Weights of a small GPT-style language model, trained from scratch on English Wikipedia.
Size: 13 layers, width 192, MLP 768 GELU, vocabulary 4096, 7.35M parameters.
Each number is 128 + 24 x the weight over the matrix's rms, rounded and kept within 0 to 255. Layers, rows and columns count from 0. Numbers have three digits each.

# layer 7 MLP down (transposed), 768x192, rms 0.319, rows 386-435, columns 64-127
168129110160134153099131143081127116130122123152106107127112128122169107122157086096118083114111128161118136135141141111107081154133100117132136090134121148084136125145100125117124158177102101
143101177105111140105143063139109080125122140136115128122167113126120149151182085142107113109105095151121076094108127141121113125126139109118114128117156146139134132109086084101107133088139148
148140147137089115146115122140155111143127189139131130138118116144155098147153081161165138113116108181137136135157140137116098087144114130114085117131095108081118171118144119138134096183135128
066123139135123125131142115127126201158158160149150123167097124100151151131108124111114128120102117065155144121097119110133164166095157177099112105113138124151165106119147195176114143178165155
129094136151138150088124072117093115154117122128184157134130120151120153125112122139105139138172117082148126105117126118133120147130124087122116073172102086126155132151160097161105089157103163
135127141130138104136111123121131118147131090163162152128147127100112108124127137153135106098119147115130119107118110099137132125105139142093111089123099134124078090128110141102128118166110129
085123143082136136109142093127106170107114102175151177157126159117159124094148116122117137121101095117168132151149145084130168164128176162126130117101139189111087137101132172149103128173112168
151148129146143127116158151088105104111122082141171110141137100151062145083155092111117105189089127162125130090105158148118152163129120155162134107137125121191138160119102172117111121138148122
083124131136114130092139103083145104125103142090174122074079173091092133145146146160123148141120147104177132123172162158158166120154108159123124144120134137200072154116187157093172155145132101
149126129107154156134138104145116149094075142116146115144090135085143132132125145140143102143145111166147138125140137120124114156115104132149115122162097117120103138151162137122121116142111130
148166140157080136103087132110109138114134125157123142130085157151152120101121170114133123102118107156158136066143152136111139136138152110124179157133105137137168146122109090096140101162108085
068141101109092144111169130118110140080153112136140148135134077162107136114122076108109149150153169073137107111155121135138140142165164136152114119149145164126092112093117117104076162132159165
146118097142158118170128142121187096132127123119108125099105159144151154123126166116139099156111130157144138131158138169120123116139119103170150149134144107125113129117114155118162104149140153
166105152156124165173172183090087145093066108115092131141079107140168100124149144138158150123171069158108122134065157155119104119136133140113149171142120145134094144172110082124097125160118115
082109118142071109087167142133143143134138140086126099113150088090132150117155116132177125133140116122131140144100093109140124103148152121136141124090133161106127151117129127117103112135100182
164141090079125133127152097124154171087114127142126119154152173096115162128106123132119106100118154114155115133137148112107158073166099138151148115170100134150144144143162119097124128131113142
150119138118118105143104097131114117090135123112118146161089143120155110110109126123115151121096154111130114152106138153167117156167117123151135179083094109142117170135135108115127148125149139
093109143172102149131138140117123188172114124141144124171102130080102105109118110183102171129113182107118155083083117137095086152152090153158140177129143112144115123099130156120144142145134144
091103096105105137083141102133123148186141128075146143174076154067108151130132137166128145144128097118082132126113078154139153161109149126043148176119138135121160152164161153082096142120160112
164168159117093130101128176143101121078152179101102141124136107101131138137123134112091110159121131182078129115148164135111089143129147095153101127140153108148097111126163110143184153141129129
168125119086095122096155126115147168128112140124141114135121134141094103128111096132136138166109139124093121123068105123144125111112147118149122140149117118113116170137102110126130154117125116
098095117105109136131152076108140135121133096170131131192145128137099073113097130154155131148100132180119119143117115143139152127117109111170141130142123098126137118149120156148132100152110179
154138107125158134090114126104130123136101140153117149136145107115125125124109115118109157120123135123128123125121151150090118162063148112117136128147135162114119147141111140114088089107113121
159173085135094144106130121147129125133125098103126126172097143113125113166110111173093128120127138111094147109129100144135142148116115115106110131127128151177180126095128137138140125131158110
130128174085115099102108152163159146120123150109122170137128133109126102141122132136134109167145148141073120158126144100148107134165125149176111146134103117155136133097126113138129155124143160
117073119140166155099123131090140140152098106117137117111120127095112140151087128133113085132116112152084125118143137142128124130145120105117138137168216120127150138125111134134131150121127140
130068137127144121122179147121134144134151102139108128109134082081145125113114163156090137111079140172104132155192126108100178135118103127116158123124126162119136135151122133111138125126108057
126091120100146128158122113164131110116134114136157145150167130128123084108134165132066148094183126124129133117141101164072130122118149072145176156160159131114113127102176130154158155127117116
115100105124159143146089131184127177110131137138132113107141126116116103122140155191140175165108154080122128096125107152108093138120130142104094092109171117157138121150157111122164133127129152
144128160123187128099156128162090120140114124136143127143103122132120113141108076146137097108162133125146120105126124138191081123058129152140116149141090150134164120125155131138165104121124119
125165104140054185147110115143092142122110110118147108165142117148147117136105145144125166168149106132104115124082135131125149175146141140122140127189132112150105129114112115106145115139084146
153143117142126160135128180129122130185111091106098165138141140160129116083092135115142145158153116117101121194138134172114149162167143161147174135115119137099125146116143137119130121137123109
131154146161126093112169141128132105107107128117153163110131122108117075114132183099150117130102144128106141107119145129092103161126136110113154182167136157175141153134135127132134109096108110
150158105101143105135179107117163132153130161150123134169121149142122178131114079093119152120165129154108166143143130146114106129105098137079121120179103105120116134103134141154127084080156110
154168093131085100092119144141107111122090134116111121119169136139160057139143139110104167121107115120103113105093095127106103117132068124140108137165098129098109140145124089155148137169100143
136143121103112134111084142127106102154132142120118145162181131120124104140171153106129113099107121165149104146135098142100129134134111125132125104131145156148147076150114162151109139141100113
099107088084140119138099113143111096155117090139114119092144097123186102157086147146097073138106107079177142122093096116090166153136102087135052126108126082107157105080140144147140129102097138
107146123112117129140142076143101108134117166113190162120097149160163116153109129145102109120122146125119139154118086111086089108121106147090093135096113153147153170173117123103170168172163128
186116153097147132113135126172110122129119107153122106097135130154131120136084148096135085161154106134155159147127118135092125112133126099154081127135146132132118108085144140125125101116160096
106109106153119146148108121120126112099122139137131159117126177126136113169090096170127095137136169162157153103114100148082115154149109140125096119132127121074170141110112108103150123134129125
165104170161113158151105125138140145122161110071122130138158160107112143103108118129129111093151132154077117116143131127105139115095151102149105150100162093189127100115184121142160118121149159
084110138109167124173107147119124124178105123155164107137171103157126140121090126114111172121145134144132156105115075140151101149078129177096146106172155147092134172176155158165129062161122113
136117126097128101124158142169095085140124141125127153110100081109081070173183102137121149111117139142127120157128115106146088099097121138148122104110121133133132147095114132151133144110118129
136126101116096119131149143125110164107105111117161149162139109081104149130115110125131130104088140117170097125176085132152154133126124107163129150144100133116119171108147154159131140151122168
140137153121125150110128149174156148107105175137111138117167068145127151119124096133158126082109121143157115140118129132097118095126177133108116117124138103103113112158131142139121127137083139
123137165156139091138119120083143090134113132124124108096095135163125104145140147160107147128167139084116155158166172165156149129143103118127116115151108147179127164132143123128136135127089170
106143162172127110109164123113139144118124135129095115147097159134143148115100127159129134119111114123133111136130083096117127081168144141153109137134108125118108108138073147123159120110201119
148108126082130130149156096109119105140120128109115105136110113090137133125114144113145105160147151137117134119143136126125137132164134126164113124125133123143079102143173093078131104112139137
125156153092105135120170126103124084115146146140122107082109161119137120125118107133119134167135121148084136147142118154127131119118104155145111123138109135126121126113113149138113164151157128
109102122161141117124125103103201137117053174137118121152158114147081119095122135146119170183132108177136136164134105137151099102130103158130121091142141085130164141133138135164108131173116133
# layer 7 MLP up, 768x192, rms 0.185, rows 387-436, columns 64-127
158121097111094140110150106128150170110118093100156098127155190141127119142140135146123143151130137140130144203132121120127111138109130104142117152081112147164088143126072115130135107147121164
093129122100137143109101104147094134110144084152116123117101108112116143103134139107138136191165169117127196111124135119124097110121131129112137114145123092157145108157170140153133149102149142
154120114125142093092166084131170137133171133148070118140150175126144106152141154087118124110161138106109120146144150112099112141115126195147115104087123125101145130170168143137146117139166160
140125138107147085102109135133112097076117112129113098090097094116127136154122159148135143099113151110118109127124107163112115112154157117144172193152132103089082119142099144115154207116154135
161111096118108138160135169127137117104124133112127114146126139104143145120115139083131109160152112168117125168197126133089101130135121102165083156092165142105151156140106116132157122089127139
091123123171116115098135124163130153137159142172127155107119083103087119109112131134099167117107132141095087104131165092177156144085126159102128139133098159125132117151167123127157163161134124
177105122131095099099126094116095098131125142110115107130094170149138156106112147156125153116123152087143129125089128128201124123113124133112150119083102102087110120165129104161135158167102142
161098165118157127140182136130139179125150138111129104121141093140129112073088127121101109095115074105077150156116139132142143118106176142116136128100113136148125098122128133117113129085102112
087129107132135111128171110126113131125159088134111141144122130105146107121156159173111151166110112068113163154142144183173163147137135136116118117107157121096173109113103113156179092135149124
123102080113134160170149161117155103109156127097146089143135159113113176184151119141101132175126124126146157138109149137119134123179163113107140132139124124151107138112158130159155123155121116
094096106186147105127175101132131159134147161141134133159147092114101114105112134123122186125102137119183103148143114097166068136133126148096146116098124148125120090162126149087128141144165140
123107097107118167136127108140101141171115174136147146129128099116133103102126101096090142137161112099112119115079124122146109150174126160137112124114139126122128139135122114148116114121113129
127115110108192169115140144159156107096129175146166088084142100164142142134133130124085104190124126085125116124135149126129134110095109145086110130140136126124111123148145157127104131130175168
180104108112125108142106132153107110126126088147158123141091150142113150093163137146152165123143128132097112093097177090154141156157138148157108104115161124153116130129108125136138105126091110
125146093136136100096146121152097115125108090114167119114138105085137110150132155088093115126129126140137098131166118120115118116109173132105082128116158146139110155102134142141171145159129109
107114118111106113086137131116156113165132092110099120165153114151144133178130134145159092142126142112139100140110124150123104135127116128099156143147125165125123126169160135188113079123134111
107155143137139139153086142120176117105163141114118171138156116120162125127141169118101103116111163111130129121114139116141158132133143141121142137123150128156115114159117106155140107144156128
137098100134114090064125125145093132103110128104099139163087143105141164157132139118124107098117158138096134153097104141138122116117122074103124158108078089090058111140128180107140143104143116
094161152105129143142107139113075132140124105099181116120125119061109127125174098145147112138143095166160176101154113109113117080110122159134082141152147141124112110142148109172139132125181108
126125113112180134168129124113124083133162089144102153129086147131108148124142131075154117090099104084132169141116159120118137145123149142143159125105145142151119118132139166163155124139072137
116186082165162104093134112118161130139153154116149154108178122114098190140126091105136215134157132119118122142138100149155135105147143132125149132118114136097112150122162140119105120138123102
111099125116108094109144147122159149146129134136134087089110129166108113134166137171142106161145136140115150170136127116164073122115105095133133124134133132118165085145112126099161150094172111
114086148135134077137120152145144126119117131104125097113120145116135156108149143100147155119134106147105138129136142127118112085116113087163159113158136080146115132129109120109128096121124142
137164113121135190107130104121142121121130111126093144114133122120144098102128128088146124135127080105115128110165135113120073189069121136117100126102156121128123150134111138155118151133137123
158134103104122158129123131109138124107158160102159080133110120165089113120117129108100142164115153165149134156154164148144104119140161119120137122166163085111119118130135109111117163131127183
141109130161171096122109133109148128113164112145129117152151121115126160166167124141118170132148134127130094156124111135140130144113130116111122134123075161100137088138128088146125158127129138
152163143130096130103135139151124124125109150166183092133152142106131108085165133092126128116138149189145128138160122162120159113129099167138131121128123110102130143120159150113190121115128113
144152111068135156120166162106116067096127151111118146159110170121133144120114123120159134097115105178134119141099148131151084142102138109153116112108124188137180128122145114130130126115136156
139108123138112115154109147144156146095133078130097129154173166122144139167087134162131125115108130129102101160074165126112146109162146127130160152098175121122114133121139101139165160144104130
079116115140219110095133100181127083126101111100093136102114135126138123112142135104110122114093128126151150142183122145107124158088159134108135124116135165128040101096125191112134138139115079
100155122121124111089127117127168118151168092117129110130131125156110137143136115123148127113117164146138171084144159083080088102176133180167098136136104113141114119123136126108119159080129139
138150116163138157091093145126141157137174146140133129167117113104163151106137155152155105168146118156145105169152100135132121156061126111121111122181118118125101127118134083130115127105149129
129152081111101135162103133131103098125136144103160135151144092132134155119095140141107185099112164140100122113142156150163097127132162130186154111152131144129125150135115160117138107118159132
162123122136113163147118122138091102086149134153137137130106091116134119165107117152117088138131148158168126159123132139099135117138115116123145124150150165121105120138118143134121112096123105
138111119131135127144150127172130133119139130141146116133100088094131156090104125084178087185173168109107187128102101080093144133120142104161112128091133111043155117120172087119130139139160124
166120161093137131169179089124150139069119129156149132121143152129144152101152143102129142157111172117130127150102186102150113113099101101102114109112124100174109131110134111117121125144129122
111149138133099153149140163101106136105127133150123151092113110113116102132101118146140097125122103140085124153064155165113128107127156166101148092129114149113095129119158151121133103146092149
138136116152086088143098126134102113118152147112113141153152109141129104136128139127104114106090141109098073143172163136185093102164128148129140145165160169155097149158141114123129135124127177
143154112120149114119127109127166120129149124097101140141145101102127138123134124103141114097119110156154107119126147111100083166114113110143103137126100148136114124088141120105159105147166150
120122140122144103102166138165128118109093135124104127154179158140151131132133139127097161135119115100150135131107148109154115111121110127120146094157107154148130165113056132116131140140108120
131163129108113135167156097081107185153162128152142098086148147130104148105144124181159085185127143102119122153131082145120164100118089095091118138123137132123121119129122097166110147164135108
122128127120122155138119096119137117126149085075127143134148104067085136149120105106137124170141080087152103158131146126136145141138102101099119119124145158088132098141114139160118160104103121
152113101091161176104127097126102129129140141186133137151133099109123150126113134099119086143147125115167135149117138145121128125109130168118135142099107119127122129138175119136111119142136125
111110123111114130168125153103126106118125138149172123167114138132122176167122139136126103110136150130122124135132097095163113105131123118159150145140150167092138152126153125106165152134159117
143123122062087104106141100107155097136152165115114113160152137132084108109163124135132144164100129118136129134126157136143110116158173117151125142091125168151118134098123099131114125146076125
130106151116116116161111113111120120135110097111112118132146118130139121121091113112158127097136184117166131111119137136100123113159110135124155122108133152154104105115127149132125136142089119
140114130141141073105114115115142128130164147129153138130104134093153101097152123113117107118166082101135144136153130099121104103107143134129127097142142100131117158124113136155177109094169138
116134110160119141103136137112174091144153129147102137111126169106157068128148126110133140122138141144110077116127111125138118102132138123143154091080128153142137109087145126111152104087137105
108136105134176123098125109168109115148115144119111138139123132115152101090110129097126126152163161091158149186122059121153118135116145133128145090114148098132152124112093126107163147141112059
126136166154120101119147150138088105144093096111098157127108150149102132121173122128113139105167139111165116155115130102118115145152169144106115138108134081152163155166104132105134144185123121